Part of a small language model's weights.
Architecture: RMSNorm before each block, embeddings untied during training, gated attention.
Each number is 500 + 25 x the weight over its row's rms, rounded and kept within 0 to 999. Layers, rows and columns count from 0. Numbers have three digits each. The size before them is the row's rms in percent of the matrix's.

# up: layer 8 MLP up, 512x192, rms 0.142, rows 148-193, columns 96-191
# down: layer 8 MLP down (transposed), 512x192, rms 0.0785, rows 148-193, columns 96-191
# gate: layer 8 MLP gate, 512x192, rms 0.145, rows 149-194, columns 96-191
up148 100:499493459494452513511492516501463496501497527478476501506541521519500460568500520488522476515492516505494476542489484520471499485491461504513488496460492475444486511463529480546484525511471485514550470491468481514516524444512492552526490514489486470508521497481503535524500509563534489490
down148 101:489518493501487525491541481502542474451469474533470465485471510476497529544510477501518509482526515488546507530521474485565489478506514530507500504509528490484491531522499526535526519523480508439416519477494519504471460471488529479490521484521545547504480531476495556505498512513489496508
gate149 106:489507498490504574496492456476478524524478522517499483499508463539486511481458495490515468530545495476523465492483504453494490511487493448513546463494487493552529495529499471458485513482554467478530471497487481464492497546501471500489494487505531518510488510522501486486477572505511493483
up149 103:520465466536537477481520524471477504527477484509503436471495516487501503506519516528436490490522483521506546506555528541481555469487494533508531484505499541473512534501466513488499503477463497518509538528524455541459521486492491460514498484488480507514479476503494479484512510550463511501
down149 103:503513474458482530527461454534497490533512504513513467498503496523451485529461496457519488462467490517489476466523449446481469529508514558455499521488520457488485484502519503515528502507509516512496458457430472498488509529521495504436479502501485478493491490520475485506491503463507482526
gate150 111:517496470512453485481477533416529489524434514500459472514509506489521495516478493501513485527538536501451476537503531444526511479505491503511500468533539514497522492519505485519475504505500494507518496487509528499500454540534508524499477508519495511478492516504491552536459527520491472519
up150 096:503527533554520512559539522524556463479538454491544470512519500496505550526493486497494511508533473494506497507518443530499487495555507510482511537504498490505496515531517473461545498494492506475482530531524485481502490478497519487507485483527530501489516526471480437474493472463502498499
down150 101:490518505509477468444467495452448467476489505489482512484500497481590494507507477502511531500508530511507476510504547468478514457502459501522493519486483483476547489493505521495465489485515492521515523478497515498489480514505499505484518494495497488510530473468524533492480505488506489572
gate151 099:454479506479548476545500496510508476497516516473516517525480518538497500508447566509486494515478475499441481494537475492499490503495472479464460497487505517456507514485526508490494473494473478461529508524506514492456528487517495494454511479479508487495442516510537489513512527464502520493
up151 099:463494497494492476535513513490519473499504533502484498484499527512503485513480574478478485487462517482481516475495472427507498513512525520503428471534526516482473487481495486501480453523486470531512525539510519541461520530516475496487515488474485500520484502483524479481535539495467466488
down151 105:542479496514485518460536510560501494501530477498500510484504467497530505499528480541507489519522510506513528495476511540489517501527501500514552504513495481532482498512479478527513541495474555499489474466495481507532518532471488501503507540514492536532562496523496494507471469484502485506
gate152 106:492479527513472530532543489473519545558505497466556486467507487529542529497507452526511510497493466491456486488491507484446539498478485501505548465485492508526515455461506500502477513517519463499452524514488523539520502452515458498482529516482536535514497512485518492535509481495484518474
up152 102:486485514529477510522538467516475498476522455494543489515562455503461497483522479509505532554545516474511499471511528491467507465547521517524503476499518506488522503485474494496483459486504541542491547526530494505489528490490481528519514488518502480516484501514466464507477508536490497538
down152 104:534484487466510480474527505462547494527467497504526476512482533508535519518484492484503513471531503526536538495466476474457476494521500526479499500501518527499487498500473526487534459529452478493457458483531524433501493441476479504499495533516543508505466537482515516546498517497513520478
gate153 098:447494501515492501489507483531487502482493441484508512535560520510514527480457504432479503504534487497508464482527490481483544510510447479513462474520483486505517501489531500474497484463518528509513500513477509491508506518454517471530509515520532502488494529470462451495489474502529515512
up153 103:537481529459516484513505476513448544533532534484528513503490495496495515476525462468510480509489480473486516461517496498504519525487489521512510483447460504466490470486489488470480459519444503505534466492500510471503503525478529529462504506488484498505532472488448539456538427496489543494
down153 102:500482515487539482474484528473496526533558513522505542525483524480508481508523515463506523471516521512513530492519481545521523533484523514511532527515518469464434520475524551473516509536466502491497492490540480509461501524492537536484517472484456516490467513493467499479535467514510464474
gate154 102:525490494536467478483491463465504533499537508508486509480502523506535505479467527520508485503460512513503533451498493532532505502510495503536500475495507471482499492507518474531542491469498479512502520501540510507473510488467499497465521488524498483484495458521520498480497478493503497460
up154 097:494528532490509530481477429492490540550521483491500456508527528485494517500501520539499446450510505491519507474547484488513488526484483508468502469481528505504518469499552522485487542494521502515543524494492479497528501538481499516474495470487521508465480493433523514498522469509498534531
down154 101:509518469501507508504480491502493488506470528497489548483501469472552526525476447515505508503469488469503491530502520501517480494497521485437498509514522502516460513509480493470531495492504477508432489540503509505477492493506516477543489495512472543521489498495479447528462508494518489484
gate155 105:521515493503461510474478490485521522526555519484473486497497534485504525490488463510493479462525512491528508429520505466475485541445518501473459470506455467525509497502532513521489438543504483496472505450514476479469500499524486473511513491468454465525518523505470480460479526498453516528
up155 101:535497513528497543470528496472498527495505483451524537493507505506472483493470472491493518465488459454516532476505510478460510527482489524480457465483498485540543496488489520527476464492536471501500518491500535493496466492486459500507520457553506461480513500495463457483507542501442488516
down155 099:488468508498502477509468478521493519503494572505464504503504494501518523510495499504494468487464500500490475519493539513501459478510489497462513547510482509518491486512553467477522495526537565430495481507580533470496496491530484518509539478475537516491469548506504469498495473528470507497
gate156 098:547497499502498480445490489523451475507477476518512494543486510519524515502444466507500502489460476468504515520527490431547509517516454496528499516544508481512502456460476489512499507544461524451472507506485495502485490479472509474512533539526475514463489503500503505522528476434499515470
up156 104:470457541483481494548492533469484502438507485493476532467502454481476501498511481500515505516562505498495472493468523516491508529482519449509484466458467528460483498483511489561505466454499406498485494535507492507473489485481512480486460514528534508505491503508527551489498546526517490489
down156 100:482473496527494517499487468513516515442499522504475503497496468498540514459479545496455472526528497540510512517523497505491531504462551473471529515481512541466487499490503562490492535518524503511455507548494473470528479499531553459517542558518469514483493516530512471462525505548501562505
gate157 108:493483458467536488503481480496495504479497502537457537515500454461484505483513511497492509464500429500510496499547515524512505463486474506518461498459482487527531509492539479485518472531499537509526525536513524451521492522476500524502511474538499569493491484532497474492509470505476467518
up157 104:502495480450562504498467529484505496476500474478517538538503484509500465450487525495528510457522492536496469532516514523509482468534510470512529459504455534468513505486556513494501476525470505486524574549497473496514509513468513513484518502511483511482505472518508471494498479428494517463
down157 106:527498532456509492503509507503471507492469526502497523550501465535534454521527501505503514494528522512508468516483466549554510494501499482524509509519524520503508491480497532488475480483521499504526484531509518491499513481500556491502521466515496498506478494491482472460493557525502437490
gate158 094:488506486529473528512548517510456492526474522525524508449482477535504511507462495482506492478521455492490463493503513505494499497495512497476523533508500532519532483521534499472532505552464491487498506530510519495515482479536476493471485495532525477506507473479517481538505481489495503520
up158 095:433511509475504464508529508523510455523527494483467531488526485486497472472501477454486510516491541520485537473466468505481478459518502520536515503506499490517446496462506521528535494499513508476465535482502520509487479487521509508487512496512479519508498453544476527461484547510481527506
down158 091:547466489548476524518501453513492502465501528531506464479461493514509472548471476511521485466515488498533488517492494488484506492531497519456533487495520511496497482524509469495472509513510506506525505466523469512500501500515467496451497527518572488511505503491536453516513475486494539512
gate159 095:502530499501510482501482519512458491516464506517503482521487487509480503497509499556538470499516517507517507494519500439518525518506526478520498475481458441513454500478489539487540481510508507449506530470513507513520500503466493503486483517470512530501499511498533473507517492494531468489
up159 100:505534552509499522490498531527510517514502500442454504453532512468507543525483525490549519539452521478487464498482530530496470487523444528468528528497474497491492433500511520519547476516520539525490512507513494504507504467518462502536508494485521490469490531509489480507524479522462502532
down159 099:494504480511550539525496462476491521484510488513561490546537501519523474478509496494477513491543544463513534497488489485498495494504481443480509493524486527448500541502513482461520554459505501455538493535519479496456542487527508488511507464498474491508523464455502520475491503494507535514
gate160 102:500493521534528471514461487500498527448533490443510478516506509531531496531497491550494501542513509505496530533448507448504472468527485536496498547482475520517469493505465482482508501498484483518536492539490493505454497494476474506520504508525533517497510485543446494538471540505487517486
up160 105:489516527524463488516512495500499468475538498505509475498482473494539480512504540547508502511481453481521493483453441504500515494495543484495480460498477464499510516457528482542512489469473480555473528492481509495525490483467508504478454511514508521523507534516490492477508526502508540460
down160 103:493508456443505535473495515510491501498537537466464495531491436518531478519494512505506485477489533495457538519526515512448495473528510480523529462544515473538481518510476522478518488479491498472520492534473438510510505463490513571494510511496555467480502493473509471488479499502507500525
gate161 098:469504513524542485502492495521476501509525514474501432507522507533517488477473519506490545524492465483530477530447476477445529527527535483480506517482458483474505506517535486457513533513470493480495484452490511514510542485526502485486473471517575475484479479541499496558511470561527506510
up161 096:525551513512520482554486501506460538470476468492501525513520508501488519475515520480495480501482549506474539519531467464497496488553493502500533457533499462488526519509517518491466473509500478492472504497495518488501502488472527500470468496527479517507470527540497536476519507520497495541
down161 096:496478493565466501460493514495500493517526509509488493485487520489513502505472496528498511512518459468530443492484522506489498502498518499484472501482443486518504490530489460564549525504537485514531495467498475503485533486528492517510512468478544490495512524462505497534524472516516506520
gate162 101:446489467469530513501514489534502488503474510506514481523491491485511515505515502488521510512503504477474533498517524478550545497530456505473492529507511554495501499466499525498510505514479528456524446519473488467504518475510466504481520499474511532508498540453526540473491509481517501484
up162 101:466480505468477475485533465504504439520480498496514531527463471515481477495505538516472515520493503499460478518455518501522485461532535518509503505535527532516513514539493525525527506501455514483478500487492558486492479522510499510483525484483498469498479530465451513516523574494490526515
down162 100:515507489512504513509476556481484485508486482499517493470512519505491498500481434543507505501485484498506465480523561500482516493491516529498495460449490452522513520507526443526451497476475508517533478450492476519500529533497509544501454514516496527486469450499506489542475447460509459482
gate163 106:445544468520530509469522539468522543470500505575502489512510494533488525484535472447498497467496525496511510538495462509519500443522544474536511507462464522499510485499505475463523510508497463474505517485465477522466496547460471490478546524514473514497510506454516494502505532511529444503
up163 103:493509536537488486536559462521519508492531458462519480497484498503480509491467490484479480448500450518468532489453552496520501541471456482489475537493495524481477530440477519486496506474476541521509507487497496469491453524520519499547457483506541455469484477473521508508488499474454554486
down163 102:472480498481531537495490511529461487551498518522468494497527535517486506522478568500541515515465501450546472513527483489517484473511526519517517497522497506536502522502533467553479498506506537475487512532514486483511485447504480523471505503519449561485487474542493504490502518499537483508
gate164 095:478466500537492520522545513491517513512491533508503510467502497489522495510510483524458457475465503516500492510501518453528525523522475559507456471472498543464505456467540500520513480525496530458536499484552523486498481495498524513480467510511459492506521478501439470512491518519506536469
up164 094:506484491541494491528527506459523537462518482526532502487483524520481494489456470462523473501453520504487535519522528452475468496473475501489526520496523545535508490519500440475500487490509514485489500471514514497537441548501505512508477517494470495510517469507499512498502517501522538493
down164 093:481489530489477503492475462518444468498544530504518477523506471474484495514538484513471482495557529456494480489500524499476504504511535476513521491488478486442492505498482546448493492531498451496498490503525542477502495438476506521494482497499494508513510502483493497507484466505482484496
gate165 103:476491499553480469504566486528509465517497507526513490494504483500539533461463500525521472483538518517474509552461490516513484489489496472474478470558473489470504524524511508503488496500482488474497505518488494510490540453482490473487494488462504506520514462466481520516502507525479515491
up165 102:518505457491499468494528467487471482483487511484527498503488523449415530530497523446492515501536487491499435485487513528527445497492522498531528471474497512499518499512494480464492447499497496491514495513479535546484477501500439510499460500520529487502470516511525508518470477469483493461
down165 103:489485499482502525505497550514477506486463492500497508475501517454516513453486516535518515482462484510494536455512498473472514524515429495475488467492525546528495493506483518481486455501461523510497522485472525507504477537506493501515497497480486550449459549484475460474496466523481487526
gate166 097:542497488445519462547502525485510495452546485479512506493484484473475517506482480507501546535507498462480507517496510534481488552520488509473515502468525512452510502551439502520571440464476514475509530504512535515475506499500484501532500503524471527492525514464480554503487474452517502501
up166 100:521481451480474486484487502435485475518486460517543456517523494475562541516551477486499520535531493487519516506464515472482504516484477484493533527492511545479499520540531525522511452506479495508514509502525511471506508510535484474472456481509522546491510488494503509500473534467507533538
down166 100:514519529477507491525467494485487536516529457492478534479491497507480527485511514493513484516507495481513519524505493444530499479495498515514496463554507533471501493512491556529499502524456497480513485484498532517578485521532485521497513503544511516533528492511533429473501487446563497522
gate167 103:495505483515469454517480471505551475503499482506507487518489486524503494519499463487502488485533520511479476535505492477491483483498491519447524514481539476510522481492494503449545475494481524551539488531460493437553490506490454513457499504491514506497577472458498522558463479496527516497
up167 116:497505508499565575465523489483455516484505524511458520516520502497513475484501525503515484481513536474517506487520503488481555506490496486491501522503499477500479469480526510506528509544528475541490468482527493531494499492497514510486477505471508514501488476492507437451488558483518494519
down167 116:523515504515512531488502492519509518510480547499499490515533520472533490485459503480494487458508521520487497512497504514475524488500511484515487483469473483526475502503486522515516522544514482491499525471520493465485525528480538504461519509473475532523455476487481476507494512500521527460
gate168 096:486554470504535476499466498466476498468521537502481474510497527514536518464528508482542522502467514471496503509517510505501472493506501460479532499476488524552529512493489522503447537518491495549482491489544461457517535494494503511552497504460469478483477505509531495471480538532502476476
up168 097:507527512457488500489506488462479494485501477523485495534519501451536519557503513481513488533489482505485488513467506536459434491478498514501468509494498474495522504527493480518509526532530498502474479470476550484501459549456466480465534535549511554537487475510477496476521464512511506480
down168 097:506483518528518493535524497515522476503510500451505482476465543494463512489539520507524503457501525508512511484502506513520544461519486443498506469500484520549497506492510555539505472480510478469526475485485483521512524463524525516515498460499482499506530492491525546509503481473513451515
gate169 100:488541524479505487476478480483495501510542460497533489495522532518499530529499516475514462505477540509495537530526480529515516497504494505475492494564495539524514520510493460532498500474497506491513491507461469514522528465456509495524485517495554480507489525474448518546526483526521460553
up169 104:433494427473498486501491525491530513448476539534484524509474502516480498479451493501468529474530518507515487499453511481512509491485504467542529483490509465473477522503485576466464514483518493534500509508517462469485490500506512471471512468497469513522506494525513459460522511458460548490
down169 101:512482553502473507487465452487478518455545492512506490445482528476517480513504458531529515491491487506509494499515522518539493507478509492487477523445530507527520502519532498489469489502513456534519498485520569521518502473490497541492507475524480469509465489501483539538511461569504528506
gate170 100:499483467454518493520479465485477467476503518500441534511556500489526462510505551497500492534520541501519493497483506487463543469474492510486495456490518524489529485497504472545488487479483517525512492511536541513511527554487550519504517516501504479494448539482483534522522477463519505517
up170 099:492507537506496479505504527524527495489475474465543497471465500501478510489487485482453552520517528480517497512540554515483484513542505521494503514518492498496472492526495556509501520506517495467482484502506482476490495510525440538517500459500545533513532482488544466503500513538443500460
down170 098:488509499512509537488461515524475500448505576526516503497476515478522520488498477502511497510477470492466477498466461520518462504495528477510507533476514508526527527504516479487553508531496491517499501560500477504489496515468518473472519515475458459535523488507455531491510530540540459491
gate171 099:520508481486491438504517482450530511489513522498484504491489527488541554502520461471513496478462522463495502513505548515537488518483477524562517490488555516476463493456551511538514480497466511488484509541497473516508515508519434508476483516555473527530515511491513468542483460460457542539
up171 096:502470464496544469493500469519500463500493497486484505553477487513454487507486531501514518452506521520481435491487475498495452533538479506509538532542483512478509438482522525511465481516420519511510498539499478503539498542511499478503524504506506529499497496483491453470475478504494512498
down171 098:510541506479474514477521464499516513510504460487506518480516528499477501465539497467491516550476482497498539485527518457496513486486527492519484490489497480550435506492501497543506514537517476493521476411495527535513468477508498468488461505495498512483480492520512502504497537535480484534
gate172 103:506515467467485475461526478524556490489491474492505503492477479473481537517514481572509508473469541486517505472537552461531494492519482487492502448465509488485569507514496487528480463544455519472493488497507485467529493508470526524487487494562503524521524498482534447520515514483491479496
up172 103:536519490479511522516499499493506467483462519490474483497504504515530486473517496444514481506530504497488490542461489522486508524459515497485503536521552491506486496499541473531479494452497511523458478503457492505491529535555493501523507540407489476516510507510505537517456500509485508534
down172 099:495507547504486545520437445507502499556483485476518518531520532538542464469479510484509507502484498520556493489519511480454506502470502480461442477538454543496508485450466515506499496510516480478519529465520490508534472492456491491503526488498478509475491483512503524477494469525515474503
gate173 109:530496481489480493492481500476475502491521489492463492483542482489520505526499470502521530480466537497488518489502562503481529482541486451489554520464507490517486496505490500489495488510491485520514488539454501504545497524497513540528507543458461468496532530551474528488523476528490563531
up173 104:493499514528498503502564495490484438509551525467506504494523542481506520455558513500503489460557497521530463543526524496482506537482517496489464500503477483487467510443527516498501538425484486500476498484529499496473518485532476495552496517466485466531451484485503496512477505474512466511
down173 098:450512556502488462544503472520521533476530484509481483502552529448590538457495491499483493502482500500492542499492454497501497493479484519567486506515512490473485491477486518558494490500465523492464519495497522480510508463482463482509533463482496522512523509523503537464468508512498504461
gate174 097:500498501534525518512512473464476532492512518484483513521476487527502530459520491486510511504483495503461513464508427506500509470513461512498534441472511479478497483485557457462481467546494513543505510526520506484524531531500512524536505503485508515468531454538476475465500462488491521484
up174 096:517468497540523502488519431499474477484497519508444524513510484540496496471522472493487521516466527450506506502495485489471519487507488533520527472479493505484491521467555475487526485508530541565518500484508513488537529527511512501485477503507461505477505467523516493474503491475517493471
down174 097:492479525479488462499508536528549519498505474503505434449508497486488473509491493478523537495514518525521507513496520456534493507555521494508475486522524503496462517532487510499504521499481499518504507504476544514496496513484506482469499506454536522524439512495487478572475541497497486511
gate175 093:492499504519478471546479489473478469498553497457480472467474530527552536532497534541493482521458495537482542472518527486522543485526504502538530532505495497552528483532517535510471486494487497466520512494496489476513481517509513507537543459507485501534507503488507508494500467489531508487
up175 094:503555473542515471523515506478514471491497501528509486516469518495447520526481466493510471496473483562440496508498509457441518480525513465510516513503485516531511493511461470527472481523493501487518455515467463490554482496498532515485519464495483481566544512471505475498505446506535511483
down175 092:496475525504458531506473508521491505462537515495495499527561506503521538432508491497504517460564535469512473493480521513565452496487466530494479509524531461486470545533552514483543509480497499495531545478529550517464527511506485485508502506496515482465495453510504472509515523490510498523
gate176 102:503481507537509438541498481517541521493499462466497478493579468468507511522512478487509462479514481482444485484531504524507477506544496483488473508472488482505464441479517519459525496495473484534511499522515525461508520492509471493502483525520542499524499485467483532500502512521516510503
up176 104:483515489532485498471444483498541452504484493523494476467489455470485482473519555539468549519508562461504504495499508491450490524507469522488504493488495514504499546538478509505474479553518536510491521491483524530499500462528533502499476498494484506532522499484497489485517463524467482474
down176 101:487512523514467470543562493464485523482489518500509510508527490479505499492527487463527501467525503511510478516506471553485482499489477475526439533483529490495471459485541515453485486459514472545519463516537529506508514521479503490481532475540542503519524467478521557503488529504484520511
gate177 093:469530522481485525483469487498486481530516500462492500524506515467502521499457526474540470483489509500517515501519448513498504549468523524502463489478518519496471482503463584454491504463484492479481505511467492511483456447481498466528486511516522462520501495492503540510525503535511494505
up177 097:525471518500504471486467487473502506458509486510509506507486502513510530485531513467482509504487449512489439489492535528504525475509520524477556491509511457498540508497464459528480503502489453490485466498459514485494520492465478501535535502467503492476505489501501504538478500497540550455
down177 096:522512528492471475505527500498520552486491540502485465489533502524520498488494492510525497531513493510511563481442485480481513542522451540500483481487524512513470479486539521459480491472500523533453541488530465491503509503513504530498448550469487518523450548542520483509494490474497487463
gate178 100:507486465528508463488508475513517514467491508515481440467513429501488488543497476515469498557522486543469519498480508505512506535511519458489492541486469508491477539470490492481520493490512495507521520451449472539455512444480461486469497497477470493509490492542467474488469457508498469503
up178 104:514494472537510453511526484523516461468496497531499516480469489517542535513489488528504464521513476535463510507455528539539526528488479520510487485491493527452451510476508476474521489501473483499492532518464461548460516505512514556516499477466506485483535505518491472475518506551512451490
down178 095:459478494519497479529469507485451472518509507516481482528470518523508489489523495515533511462490525501513497477480471493475439517494489525516505490481505456527504495485518519523537530528436507496490508472524523441533494469483509502490495545519476494504531505535478502533488496462494473500
gate179 102:508537547496500507509478451489511517488508438473482483523524502515539476509480445489494496490517459486524480517503467522496520566550518493532452474440526528533498472508486504414536480471472459497503474505498503532486524516518462529474501519529477484492491509461496520488511506504506465518
up179 101:502533449530499496537511488527558490505485487487477518518500495463497495446495493518488498497516513485500496511520492516532521494532475479504517496492516530461478529528498485526473486470501526486462474472457493525540510476471507539521529525515509520525474458500498524475560500562487513472
down179 095:499474543487516528498474517516522512520575482508525481443499441522519504526507491507488488517487512536469484526510467462484522520501532517489462500489517471511526491495449519469548500538489474509522526515552477516467519532490491465488511500492541517483505477462499479514461526448502515534
gate180 104:462534472471503469473490479545505465459502490467554520486534504477488532490487500508514494505531463501464508460505492488473505477507505502477477514561492498492517503524500516494487552516506487493470460513473533492537475507506493508510482531484519506540480455480530468516461459489486481436
up180 099:531520510526536521513471513525450475511491494497501523455523513485467484507492570523486508487537509562505491476492488473471489438459498496492505483527499518466496509511483476524539508471486545461510505505512514453484470508507513495534460529476505530566534469499483493513498507476487487521
down180 101:503514482518516523498545523544507477486500490515485511484499459492504508499478476503504493590490512532517517526498519493521481521507535533490484520500480491520517493490487492537422545518548519468515477449499516508477510528485452490543506502524506528461473500520536492468468562553560513474
gate181 093:486473467453528475463481494506509498494517526470500438506503515501437510507497511518483501515512500544500535535546490557476500482492503458466486492511489520494531534487489499513511508493445530455473472494520469537485524490539536553497489503516498518451430502510525496478514491508520528472
up181 091:502543479489488508491495559484476530472459507517559523540493498506506523478519524455475506500469513500530505468499512516474520481502512512538493530465491500518537543510487510513515494543528507550501499542509466487483513498514473489479523535490497447474508510509474523480503532490513520518
down181 096:504470477480488511511475472477459506486485492485466499514534449506528489492516495525555550508551487536529529493460506511522516509463498545478498488497487439521514514538519484485498496457537466508498521508474493535501476493503480513490520493476501495487511502469543442513458495475461500498
gate182 093:525477525495532481475489488462494536487552508469560504506535504486499453521491521508468502526477503495494517483498489475484531477455532516509508527493514483494497478520514502520468495540495493534568461499499519475468548479497476494494471527517507452528490535530523472491495485487500500491
up182 094:490490454473508474501516527505530555515487496516547491449495463490523499517464556502450488473511531511491544447497511502440516505476532529521492496518506457499492495518485493461518496497489530527528503495482472489461491528487428490479491553509488481469471533461451497506517485486495489475
down182 091:483467503514511563508521510485479429494507496476461489490490507568527499468565491463513523534482466499516531495482491472516456476524469511463511516518502483534542529468524503491496518514500473505477472506555484535483481511507514517488489503483453515490492510508507509454510494476497499477
gate183 096:513473519550465516504550466492490464531478549514488520505500549494542514449514518493457463458475489514477503476504494486519492531495517513502476507505549482465499459534492530529478483491515501476502513519505546471521507473518452500578485486520519466486492482525519498500493500495495495493
up183 090:512528475516521490487472533463509541508517487489569497549519483465517503558522506519461491539525533509495519501492538513468477540495499501493540522493475539537492518460465558493491501484507462517491495485515497502499513514496520505438489484459463492531508530488484545473501535483538476492
down183 093:500485518438501500493531477504461464504456476511516530456526499530508539500478489485470488485499519508460508474498527550480494540478506504493447519471532516472510509521510479525535517475460499515515459501479475504472490467516494503562508480561518498488491496492495488510495491521524477504
gate184 099:528517514525477479489486512507508483513475495481479450473504463518480519534516516498496488523521509471456448498466493506488530512454515497444573524528487532517546486500531458484458502539502524487470526429475526480497467462505495494512480478540527459541516567513497493497489500510558500505
up184 096:504510453504536482487498506522500474513499554467465474490494506531504535475486478504502483519479511505485513497515499524519492526492479541504524564519509488444488464488503502463514549519464492539477525497474490458501497509532499474493539484533522458526521509513524461503497443514534531517
down184 096:495517529510469474475523514477491500478478485509493510516504475496499519543488520490519538549508479435503474494506491518508475475502522490456534506504468469554539512486508522550473483511500512490527476491475490532489475524501502561488470487485502469539506531446494520508489528510496476532
gate185 103:469483534516545485537506499462536510451474450488511527486460516511476518493501461523496470537515479523511483532484519503465542496453515498531520531495493475518485499514493477483494514513490573488480485538502500492546512506553480461529505570492499513460544466462489525512523524484498570517
up185 099:477538500536481508512488481496528483528516540518498488504512525478463505510507471509486453521488491508487466496510469502507482444478485442502495525461466534477557504493516476486470487473559522514514488485499441459512518505501479490504479520491459502489500532525513553492516483486474472509
down185 096:509509515520491526510536492515485516476494462459499494491490507463502508489529518491533503512500500515494509538478536523514487470501533472496533525503506513483503522500501493463506492549455481496450496522534501498559502481511509528459527477530532558505517496470478462500510535539552537457
gate186 095:528485503504514507506511490503502473428500493474505496530487514517504473478437476524498481494499540496527509493470522517487498524501495466519496459495492502504484516469482505492505431518494520470510524475477456506530500511515510503505545519538531480497503467537468521484497531583473479487
up186 098:510514522509478493524436478530482498542521498506443489532487457530491525502526486485533542509557488471535462524461546480490488491513479531469458508500543471509517504486510503538485522469488475497506460522497502465466496504471502527489496530488465520501485505473515526464537470510534496525
down186 099:463445503519477480470496497466511492509533483499533489519532496512539450481507465534513525483474471517492460516518549503496519537487502510489491439485468532476494496507466513485477533484521511468483453504507549459489472534553465505505499475449477462548493532471506500481515483529506528489
gate187 101:515495521521490485517474506484496511513494443487495488537478461504524524515487537495440452496507453480515474526509487489468497543495464508538538499501534467522478490505520566496491517527487574497510507524525513496533486502512520536499496527507509468517466444517505443477515494513475478447
up187 105:521503501506472523506496488504518503507480533521531521508525513507490531496484466481538512493497489501508497471481500490441509482516511525473517467493504511491539478465495463468518511503550492518519492477483528487499496485522431475497502505491524483497514495519481509527519488527500537503
down187 098:507495511462559475500521499480483490552512500492525466477539483501529495495503471536488484500489518491464460557521553517476521502514509482507493517521521528482477517544507464476547468476444509454470464512478513501499513494467501548528471475464486481492495519487500479484469516449477490528
gate188 103:468490475534518491517484510485526538503510525472496494540515539469495518517491486490493505485465472451513470498515497501464542558521467497482511511519449530516486518463517494494523496505512500454501522471469498544507475540513538499473517498497526519533499511476489500516503515467528506536
up188 098:476484498486498503540529494477486516476490452463509511545513561480487512485472513493498558495466506476489536519492475509515548542525516488526490497518496493505505547457518545474563514538490510485510489485500476485497486544484534485466473512521488500546494509522523535475485515485481518552
down188 099:493497467523476520494482535476571505494553527485483487449525466496502480468534511463480450513507527477508491541486513456530472503504514542499522505490471532491533522456533476472480458478505524517469464498507515509543502505500491486505507512486534501485512530522477476504474531489496475512
gate189 098:478500508489525486507504514517516525490497494516485510535455545507496483521488532468489527488491520521485493535524515499485486506490531483476512527471520487515517524523521483488492523514524481463489515482514473503557499502511510524516496496424487514519430489465534481548468526493498525471
up189 105:499509486479476495500522535521490550467510491498486495489496510527537511509514534499485458498490530512520496476526511489496464477438492481487476494481529513505534503520562493494467458510462466447519540491524469510549500478504510513498468471466490529530447471459539488485487518496501501533
down189 104:497497524517490489546529458474492509547502535501459510497491473505480466485505515516486509461500478475456496536510517512509535483531489505452505545519501482457473508522476505482468526510525492505531479490468512551451472485472445513465495481494508492528499450485524549522483499453494501508
gate190 094:508536456500475477490547513479525512491501519504511481466515526492504498500478514502462518483514492553487524505518501521472493496491503529534485492547490436511542525499500447450543526526519545509462535486470512491505510490559494516445470511502539536511499501503460542488484485470524513473
up190 106:502478515494553546508515467508538471525457520484488470525479497500541519501493497517524470508522514477511477551478493498529481500511516484472528508471520521475510463504491563539469504490466499505542470479497516484486489518467498527546501516536508450482477511489510484502528513517481461502
down190 105:502508525492470447516459522463464509478554499533509500498545506493481483519468496469502526463459514538509499482490523498493517508477471519547449491512475506534506498510521471513527487504522508479477537543498476528488483483528517462451497470473491520504485483514486503486480471464554513527
gate191 104:507518492508525565469471492489526513494487490495507512501473459494517505490479466501471461522499515494527508503501489469500473512456516534509540465534508491553495460473501503433484489517533503510508560527467526514482492512538519529464493472500492500490476525509476529473509492493507493457
up191 108:494530484532477455499511513486519478509498479520475470515481521481482489515549501509531521501530499509504523507485526477542469441501471470482436487463496450492498516533482476504528499454471501508497506498458512496496504484508508461513509518509518502503480491453491508477468507507535527520
down191 109:493482499486482509494491498497527481509531502507465526520522476509533521485537545537495474481504523506536515510503496508500453512518563510478509450511496545511515523478456471504518518505509517486511498533455530524501513501509540499486512437514521466503474523521518489506478536491471537469
gate192 092:471519553512471493529502503490509491474488469534507536491518543530482511527488522489494473499543503505510522524500496503527527555517501511511498509479533533495468514472455455528494485466510486484495507499516499489502479506480462500511488501501516541494502458481512508484522477463502517552
up192 093:473502542551481475520458502510551497480481506490461538512456504531534489500505514507519424496493501509479498529498491497537541519491487516486469518496502523513481532500482503505488525534509559559504497491515557568526457478499514467531490491493519506498489499483469491499482530521536544490
down192 094:456538506510482501480477531489469513463506453526527466491522514516492500544464507476523445525486475498504491529486557494532536538507514476547512495469515481489482510501484488457507506482478496514505486461475489496488519485474491555489505517506517496469490475500529513508496482493518516553
gate193 104:486532495567494504496522504481538500488546477472474452485467464540505525456513539515497533494547492502531486501483445512472509513515525483529500533486491475497462505485478494520476491497482504535549478493461444514530504456500519523513474506483457477542539506484475511464470503455505467495
up193 102:445518506480488519517513509496512509545510510485467509483505476528497486524525526516526483517524491515530512502536513478521512455486499486523533469485513489493482500525491505533487544492489535543529500534454484491481472487520509487545554500454472514493556462511526534501490467501487431477
down193 104:519544494499510527508511494521479487474489514512474539509495518481492491502498489535473533496483487495478522480512509520461527509456508499447509498531477483516515463524503492523540483478501522496436538517499524505443500538499462495489518478471508556518486490547508478506480472487482529481
gate194 101:461506511511495490474530498540503554486486491491545545454512502478500525513499538560490502469481472547531519469475511474510494530470499511471525450489518489472486501503495494471516495533518554507435471495481504501525527456497499548506502483519519464505463529510503463483509475496500513490